Each number is 128 + 32 x the weight over its row's rms, rounded and kept within 0 to 255. Layers, rows and columns count from 0. Numbers have three digits each. The size before them is the row's rms in percent of the matrix's.

# down: layer 7 MLP down (transposed), 896x224, rms 0.0584, rows 6-33, columns 112-223
# up: layer 7 MLP up, 896x224, rms 0.0645, rows 7-34, columns 112-223
down6 105:176118112119112120113126203115159138149162129108091098097184152208110106122145140126157115155141165118147182090123115101130123144097144103075075173112134138083090143118109130142058107147126121122080142117124190160122120128190081115149057109128100143108128150103151107091139164129154106096142158107169116171166059131119113137134147093125
up7 100:137166095156134118157126158115107120103088085133161074091117167153145094162105162150109145115134103145184063144070096132110125094127125156120103219083118120173097150157085154208114089120144087124166078088165120096075156087115115080072126092094122160149172155172127159107123157143092124182086106130136067127096125094167136128081137124151
down7 096:063113156091156130153183162117159180120125170135109118115065123106090117068142170117144098096139129144121064108161118161111123165129132117081065123143146149112165137114198172139129149178157109152110113142148184178144100112133079219133132099090055107077118191126150090178138113183177156069111141190185116188131127166121139187154112158132
up8 106:112157105106126084088148148143141129066134069132135126084081103141151091122127123094137156114135140169090160157066100087148094187134176124200127102111088103122148131111128072097164095172111154132093213128054137129117100081108150161143155157140104127141155111187160048116152157164133177143123119123095179104159109125117052165153079131135
down8 104:084084122105071102094159068129155119120138111069184159179105128078090061068107079133148153103147164134156137133103185157175163152134089083107122093107127061129118156180123111144113113063149170081124111119153154096057165132103147076128053173114145117068139131072152163107097126105140112132097092141113154109110089148122172166097160087123
up9 092:105155174092100144109111062106143133141136120125111205158116124153090147155147147166158144123118171093133187156094168148156156129137109169153124181145152187142154135158108102126090083121156103088126206170037151117073133140138103151144149096133107095114170127144126191104140162165161213156111165116155165078174167113112054159152142075148
down9 093:171139135113134130120224213161155126081099095113140091075077098101204125104111096145123081127152187179149149174142119117108104166083081144085155098115109099077153056106135139110133145138119087175061103176089112133168117133158087207106143120108141120108133126091142089127139103098084134126103139160159117160130128119108135045124097120099
up10 101:076113100088110201149113127087028136163188106184115121134113148127130158189067112115157157148095126085145107138125120108052081138139137169130131154153115144106088180094130159175174120094152158159136138131073122060073098086126069117086118132086073123106142079166134167145105154105146120144123091077168145157145137075129126204119157123162
down10 107:120123127142103094168255141142097108145181116176165127187132163127112122137120164125132171096124149167145120099135127132178148099145139146099122095179105103124081137127168111117113148158140075152087153069123066115176111148140089110130168098154136092112167152113092118104157148181099140123158083133129110104122101092156125108101096128174
up11 103:163172160159130151141155039139141127166124171073101133083161111122089089125178135095106120132122088154107152088118158099141170110155099184156139179133129134099133118149087119133166108083100122104082121109198130108132141117147100114116111125113154169159156133083162125135103149105085142158104163102116037132174146162205216139168046088161
down11 105:089116127086129120125157132168091149127103115151156128124158186124135088126119150086072135095111197088118083133097113095152098095159115053117094151090146134149140172181146152109123147046127148142182137119121133161170155138149138135140090102175137097110157097153111186118206133141150119118133174114071186134172151122139132110112137137102
up12 097:090116124089142149133128143095127189159133171120142129117123104154178133030131142171147130177152092083104156100163114173118178095159024157176106166095133129147168163142188132137069108162161130172170138138141171110096124105142196213112107086142124099134195159080103187090108143130092152215154162128131100186158109116144106174101138094142
down12 095:117090118151164063096130139140120155158107117155111065108151134147157126081115118142146130163134115122048183151145179120110137123116131176099135165185143093065163180071144150126143152069124183128135124135105145148142070145051036134148106118140086134165056174147168107135054119120143101119126072106098140156137158110121223081175133141119
up13 108:117157205177130104168167164138083125184162120115155094102125091148119091179093147125097136080128147099123062094187112197176146068135153137084097146204081153117190104102127133218129188159192120153136125081128111110083185130103159182096118099147097111140099141079134067153084117185119106144100116159069130102108136084099065110141096142134
down13 103:147156105141169130107114076126109125145117213082127128149120138139146106155127111129109119092045153104096120091120087128128098153143155088156184106085218067171116131145178087098106150099113140095105128095166108114133126095097135155152126112096088107110088084134080169134109098083103084136138123155154168119137180127112188148124144119124
up14 104:115139135162162128137133139125146169105079123125150081152115165164144067158182179159100127160137108130120212168142136103125097118141117132182133109161153140144160137087139145077098097174118087069137188138137133151098168095074151116160145114178139144143130137098125081124108139119080088120103084092120163171137110132142150185105123092189
down14 104:144138132187167138122091109134067116157180105110171136171139099098118101161158108178093084131134139093112136163163148091130142125111129094147123121157157150103106071144100097145108145132062145153134153151157119162137091113168165179160134166140130114163126132153118125133109146105155168067135116088126089155178126031176175063120115108127
up15 100:167123151124122165113122134183088128135132141099144114066117130186097054138105147166082098148142143157080060101117192086118115143139119100145131132136127180132141104207133127074204164083089122128112120175125149129163112108155100078086101099105076180140121110064131124089175123096090122147127129151104125127170179137121184160128156108207
down15 091:145066098114181127119130186196139164080154102105117100099157067144175087123059139162139111127134170162094131118158121150096124151170164122090116131181152124174099134136089126078108175139116146088130164160087082181215148136117151171144150113114101173084159125145135147135134132107132071107120115161141131101131055103122170119164151087071
up16 106:096176157158149171114127167110054151143127133151132195093162165195165087123150093146141119171107142101143182177103077077134184154185166130181103132130095210160161177137107132111139152114083131139122041155071140113116131078111124092175079120152122129156127114124133071120145152107143086137144085138168159157113132171111119150091116085185
down16 105:116191128080176135094143104083079148166118207088112150160193094132162137137103103067145125093109158114098099182126122094162130170093152115164138144135161067126084099145116160112130143044141101127151115134080091067099110139089164129117124123106117152116115100118206139073151099163140166120139156100099100157144146111059137106063123155086
up17 102:091152114191122162131151129153149112195105135099093145159137160174106115169152124080166166125143145126115138138133127195082210153103124129144141138164115162030122078147099086065096104179116125137115115158145080100117158116156166104113115091126162146111107097137135094188119168080134139124057120120160151163150139099161144143165086149100
down17 106:124158123128120095120176058180117141129148149110106161167098111126108100125140099162097158152114130110078128086081082162110104160120147132121162164166064116174209110131139132073131136094106157067145151056097161117129121101144153090172113138119124117131193188131106095134118138106147127120162153114078141082090175175155133139116126179196
up18 101:188107152115196107124175147183066096150115149134058134117145145080096103144194147175096115095149062131108149082152139121122160110145124092130146142135149114132141197128172159183155158079094083097094090158109169113130150158128084141146059137083112115105210201037161166101116145113166115047118100137114193133126083136143121086096105136145
down18 104:113163080134112109131147178142125132054073125220161172055127141109107118124130098093165138129192175109160145100106146110175118135157114118128178115130110090185161110157152161156140141087180148127146062082141155144111130111134143120123140140060106141168157091125068158100108155116122165110109107113158090108153224100167133149136109139139
up19 098:154159122158142136118109088117127126090170121178107180140187120114082163121134124116184112089158081122041176138103164083089145084133151154167166132166116174164146160162120094158160150113138076060085069135197105114112116172149121161069133102107123122109089120134155077058127104163128116169140124130126129095131142108109142087171087081150
down19 109:207137147151141110130135137085122140162079102121127129143163134137162124182176132114121094152089187094120126160154110145125120099107134187200152157174130098152145063103105097122070154118097091079101147109113142114132141184165137130062089102134125100165166066099157158111158112146147065147089204144193124087140121145117154125135196114120
up20 102:137181078103155162157126124104098167127136160106095146117158131089145113102100085163094098171075142108102096142154118120050099129098123164209163098169100123111094115130176119118109179116160110094080118135052096148127106151157129105105125184125098128136144214170136070162172144139075186082121176118122162109118147127167133136078104123100
down20 116:182188082102176116167077126143114092150151152066074232135164191126106127113138123045161107142099150101138074105147110138091123095148071118108095090102097180127066041108177148107095157069216093132139148098115091058090141115140123125073099124170124214114115152094118100147108111085091122122152093102072072125115129137124170164160162164151
up21 100:208115143068140133126135152120072162128150189104127149108131141098104136154128133086165076104165104188096118162150124096126144187117095202156159121118135161108153159075067128131168135118081132110139148167079097162101146178213158116156167122124084172099120170146095117150131130079135081184108115136157143124174129101177147111131159144105
down21 099:191116139092148149127153109131093118070144167145155091119114105174124176137084140143124122120143166167156137141100128115122141147124133094158125146174171121151110112151106159111166110148105149084110128074179134157125126103131095110138088163088138053084149170121159134108130146151136177133107160159053141193169107138096185073146166074133
up22 098:170062112170164105132178131135075144146149167186130207085118128098139142150083131131127148108072120090120127126189092149142152150133168150126145126106110120129212111062173108083121114072067155140153161215112126146127078129135115089138151168158090150158066091163153113104173093150111121140149089137146149115141116116073063150055123128140
down22 092:125127107110118132148180172072127130100121128091101121138139116168132202160086153157134072114171099153103153155135115124131109111111171102087134132071108199110132119158124189144119193129138146090150119155107079164123089134136188118107102104150159139107133121155132137162086137159083054098088095141116102139132104118122152095074114113154
up23 098:104059083104149073113114143118093146176146143131144128100110066163153076123190137087137182166081187091145079139157124132174179116146070152181126174143134163122078133120149089146136118136128127199164145089075153120153147171189104131151099128079101083122153108072074076117137142047100085108111122117121107121100117139153137156153056126151
down23 096:108124162123097141125103111134101117134106096162063147069169120144107176153158128129133210115114140095119135186143044051066151068137148160170111107119163180048160137103082117145134140177121123139073105137168139150081121090118184113151161096061094141144195149125079092096144107126077178173150125139118111160125146134128218107148137098130
up24 089:123073204119152088165155080177161153156121074181137162143119125092204102182121074132107153055135111078115178128097129109149151132088063149099146082102111183140115087087112111095129090151133121123114134131142102127108099129162139074186060099123099070136205133093127134177156151142114146125100106063106117163108183111150102089154152153169
down24 088:081080131111068082155131095134116135096178159125161117132149084159164101172145094105070160158065129086136159102115183143126084144146105152138075170071094183150134108096104196161138111126160131141117127090139149134082166128174182135090095074151141168092097082094199196113096100122157138092086135113044092107146091101166163139141149147173
up25 089:166075141189169104135125128085120110100216109091125157156120150108130136131185121103131140112099113097154136058100136093090152074144150188137144125107063133152118120119175147141148105173112159118073114054147137165143085134142132207093172131170113197108148129166101176078074104156150086147107102129073108150099113123103160178142132091125
down25 093:091122188133138109166145150128215142107112129126150105084108142134141090124119139051118122163144093120130095082094106105101173174104101194094105132130062125106115120051116113113136090140122095135112158122146121096152135178158102147129146074103154116134180164128185123147166103120148107059120143138132151133096150132154112108129145125146
up26 095:078091120082111141130118125104140112157090092110127177154111160165143179163141097104148154076105104158116142069145200156114108169168107169084146105200159108134056107131097134090074077066167132164098169160159131113126106150126153118135079140169124155100160186194130132140102077136178117075187125134108145091097117149113145122093149101142
down26 091:119151195117131130091156119117107143164112140188119139105073111128118072095161075132126169197111166147130159122164103115116142111103112100100163162161075149092105121119133162170132082105126117059174157136182144119128076109074147103122083097102060064147112107194098103112160147085184144169167155140190191158146117136121121106149093068146
up27 104:086091107162167125093080104152113141147107134142137142122132176059118123147134098150115158130123135202107079172112148113084131092137124088147163098149148102156078120094070083060159117103130113097101071102192109089145188145123110116149189103168143164135165130089102099127103169069153152120071136136125110134138116118070157095069095137128
down27 099:178135144128112060165153119100136120127153110167136152126124114162083144106050115137183186127111079163126110170141141147090139117137161171134113122130121129183165215100147122142122133123168095146201094141079112121124169146108127183120124104081117127140103091063073128152180098095132115151106124120180178169102153138126101161133076111116
up28 106:188159165153080133088113145116107085103099156200141121141137114073063092129145126053084134104190143117148144131101174092132132137114207112106172105075107164086167152159128147161148056162111032112125118092096098132128143132142140169098168124081122166166108121093144092125153108168155081118096090129089108148121105146135132115165150138126
down28 103:136130155130097112069106133109136146158103110103147144071141144155076058139162131131130144078111170196158155114119130137103124123105112090130091142123113078132129203089117145099096092107168120077120113201101181107131150215100160107122179069134118128158139154166115136094121098113161098159115097138191109065141155080061150143174147123146
up29 061:184147114161073119127166114109096106151198108154162098137131104106131158109116104091131165155175151085150079146156185185105214138087119135092147106078105132131131133106157198171107141135140106111103136086117204186130171095104120143109184128141121078125130116090145143067170115068108115129172114133119136177221095107133142116123171119141
down29 057:135098133118097144099157155157198148141117106124060184179100135151131110092141118121144175102129179130078149140068196119134114134189145104146188073195168143123115183092084134128134125097137072180086180135179084149061124112128136151128064145080084152169081155130158134124170148142152137114136135113119106122116189094077114112143088155156
up30 096:182134144108137142180066095154077103121164113077160083129075117152131118126104160063124094137132104118138137079157130166142182136180124134150088148130130120106145138141079122134115129116126121096111166229118089157140083159109133133070137110171135146101123088119173166111206135102157107194135132186069158093151080098077142083089130091113
down30 100:150132096102099105125104062125152104105152089105079154160184115119108133146122091107151146142118160099074094188094112147073150189135150137126163138035150108144076139129149115136120150108087144101094136131157180146140158194148111081183132144138136108138187154100170139119117176158112225046168124112108079136118095094133122105131125141079
up31 089:156195136055197103090063112092137064168132160118116072110164162179187135121110141159167147178171083120127114108097150127156124171145120108126065137144102100083157129169163125048142192142106110094105082096155199121178120108144099150108149123136133118116162137130086180065113168073079108067187132131195180150089064152148117115143084121122
down31 082:127109097094099095134177136122125115144078199150195090139184138112128087170132100105155129116050129111168133167103147095108166186156093170151128144139122109167158093097114122092140147078117166130112102081155152098155069142103149094104150089083081117132120143146163159123108138120145170156146063157138139180175145081078157146112153211157
up32 094:069137158191157090156080086183055129111163148151086072148144108169077087086175059134116157095188066165118127139139183088094160107162166084125164162170101137130144088102147121158120168112190191119114114116117109184132054136135106134150140128110134173107134113161151118093110112088098138162110126131115132078135103103175202149205150141087
down32 099:083133102173080143102120153061151144130094204066106128090140146120134158147116139142190088110137126142085176141131125129108134140159093114171198102149170086094102095120116134099092129145145119149108131087139121093101155136138116147147198140161124104119076112151114129141117142129169144151080170095165156199137094114139096131092144145076
up33 100:121166143127158146163124130053109166153161134135080182168128084109141128154154125125168117095094178125124154120108137118189110078160115117145126079122141171195119091105100157151159126117114124062104105127120103189092136118132155078130179126103137179160158178161136142130130116121120073136159109121161077089117056130071112131183082093147
down33 099:103100119126157119095071075102131102091190101153192144114167104174120126164139135126126045166114145087218101172123093155118182059124120119099140128101076202130130145136128107177132107132101099119133150118092147092154080119150146169177098125114095091189164102165174099105145151142108156142167137149127150117153157148132107144101118136117
up34 104:072112078200122121144139163186101149119145134111090171110099172119095136087144125075070123115101116133142164120128120205124105149117177099122162116108144139163138120095142099082139152089131165104071142184190085143108076152135126179112108112119151134160184105147113139112155156133150184125145156168128103101160136190126148097106169160112